{
  "vocab_size": 2048,
  "hidden_act": "relu",
  "norm": "rmsnorm",
  "norm_place": "pre",
  "qk_norm": false,
  "bias": "none",
  "tie_word_embeddings": false,
  "parallel_block": true,
  "init": "uniform",
  "init_std_qkv": 0.0528,
  "init_std_up": 0.0528,
  "beta2": 0.95,
  "schedule": "wsd",
  "decay_fraction": 0.57,
  "max_seq_len": 256
}
Each number is 500 + 40 x the weight over its row's rms, rounded and kept within 0 to 999. Layers, rows and columns count from 0. Numbers have three digits each. The size before them is the row's rms in percent of the matrix's.

# layer 3 attention value, 32x64, rms 0.173, rows 0-31, columns 32-63
108:503473515509478502568498505558436503528582544549453425481443501556488490468546552534459526520539
103:529494519547499494535497511555479469461446478488498516521481517547434483560443384529505523457478
092:481470524462550448547478390523518520497420475484525489471552538546560489604413566576498505471550
104:521438594447492626490501542448466499471514512492478531450529543474539484430551500587534504463515
097:439471507600489453472505517437521453486527476517590471567470491483547508464489485479469535506529
105:554587548439471433447459504491474465456467486580525512452509426491513530478485471443460503476604
102:492498519509560530476507463445492528496481511555457502498412577403500548488469533560436541547480
095:455508510524535548499497506500532528517514459553446464449500486532529493526511550453525537565545
111:491494522588518511453434505503442495531475535522535509459515528457449474498492461565481455462528
090:529431491492559511425469558452483489568468498433481466485572505514533589516473507477520519505471
099:514560491493544456512459559451407506478463454565479524510541523538503507456472473547527507446440
088:564490434476535465509607485452527511545461569514534473521544501514469490499489534503450487486529
096:563557502413495508504455489544500489476486493466527512468485573443450525540454547469457476527439
097:450466499472457490544460489469511576507500491468448551398470503526489473533463471455469537487514
098:462512507484451480523467570594500455574481464481430572469505439554513497487564528524473495475499
099:558491536513470432575539561554484537571525489485429509544586419440475486509443490474501462486480
099:477534527533421511477490513466411424517412476530437511493472438434486486534471596577525542506477
106:471461562469507530412525513484493501520521595498525517510437502458552465554536520444574469502465
103:468555546520439532549495474524521527523467587456512515477561493479438506456415531511562555475461
100:440467511439471394461533531558463448493503502529434455519570486488425500542454484519475479484470
103:483518461458406505503465507557412489535494521514460550529553549474525553561562465506467542492517
099:469548449565584546567462511459474485450468509447441507468451501501441576494565486458505537453486
098:549449483450477533540505519507533444525455517516455505519453546506559479478519486490479445510403
095:514494529426598511480411467462471485517532520457475525491482490489473533500477469503544513512485
088:542509479477528502531452463451559430425527531430536548516497515483526465535487495475525503549488
095:472537413477525426494533467445485503517505464438502510460539467502496479501554477473603370505542
109:491546482576489470529559492569476466509519482494492519517502539555573473474550514410575563507461
093:500548530480530512539512512542496449498526492465548510523418470512434531450523485516559468545597
105:498524511504504509503524480502461555500503507454474501496445529516496486422430565445545391466508
103:496558514466640483540477527540510388481503525500526480492536419528509504509528547553501493478541
097:480435435571552517505493515493490474564506494529507519483527494389528510512510455497422457498503
118:439504545461541596558579501478488552495472496492568511565476413493513453540446476485508455570516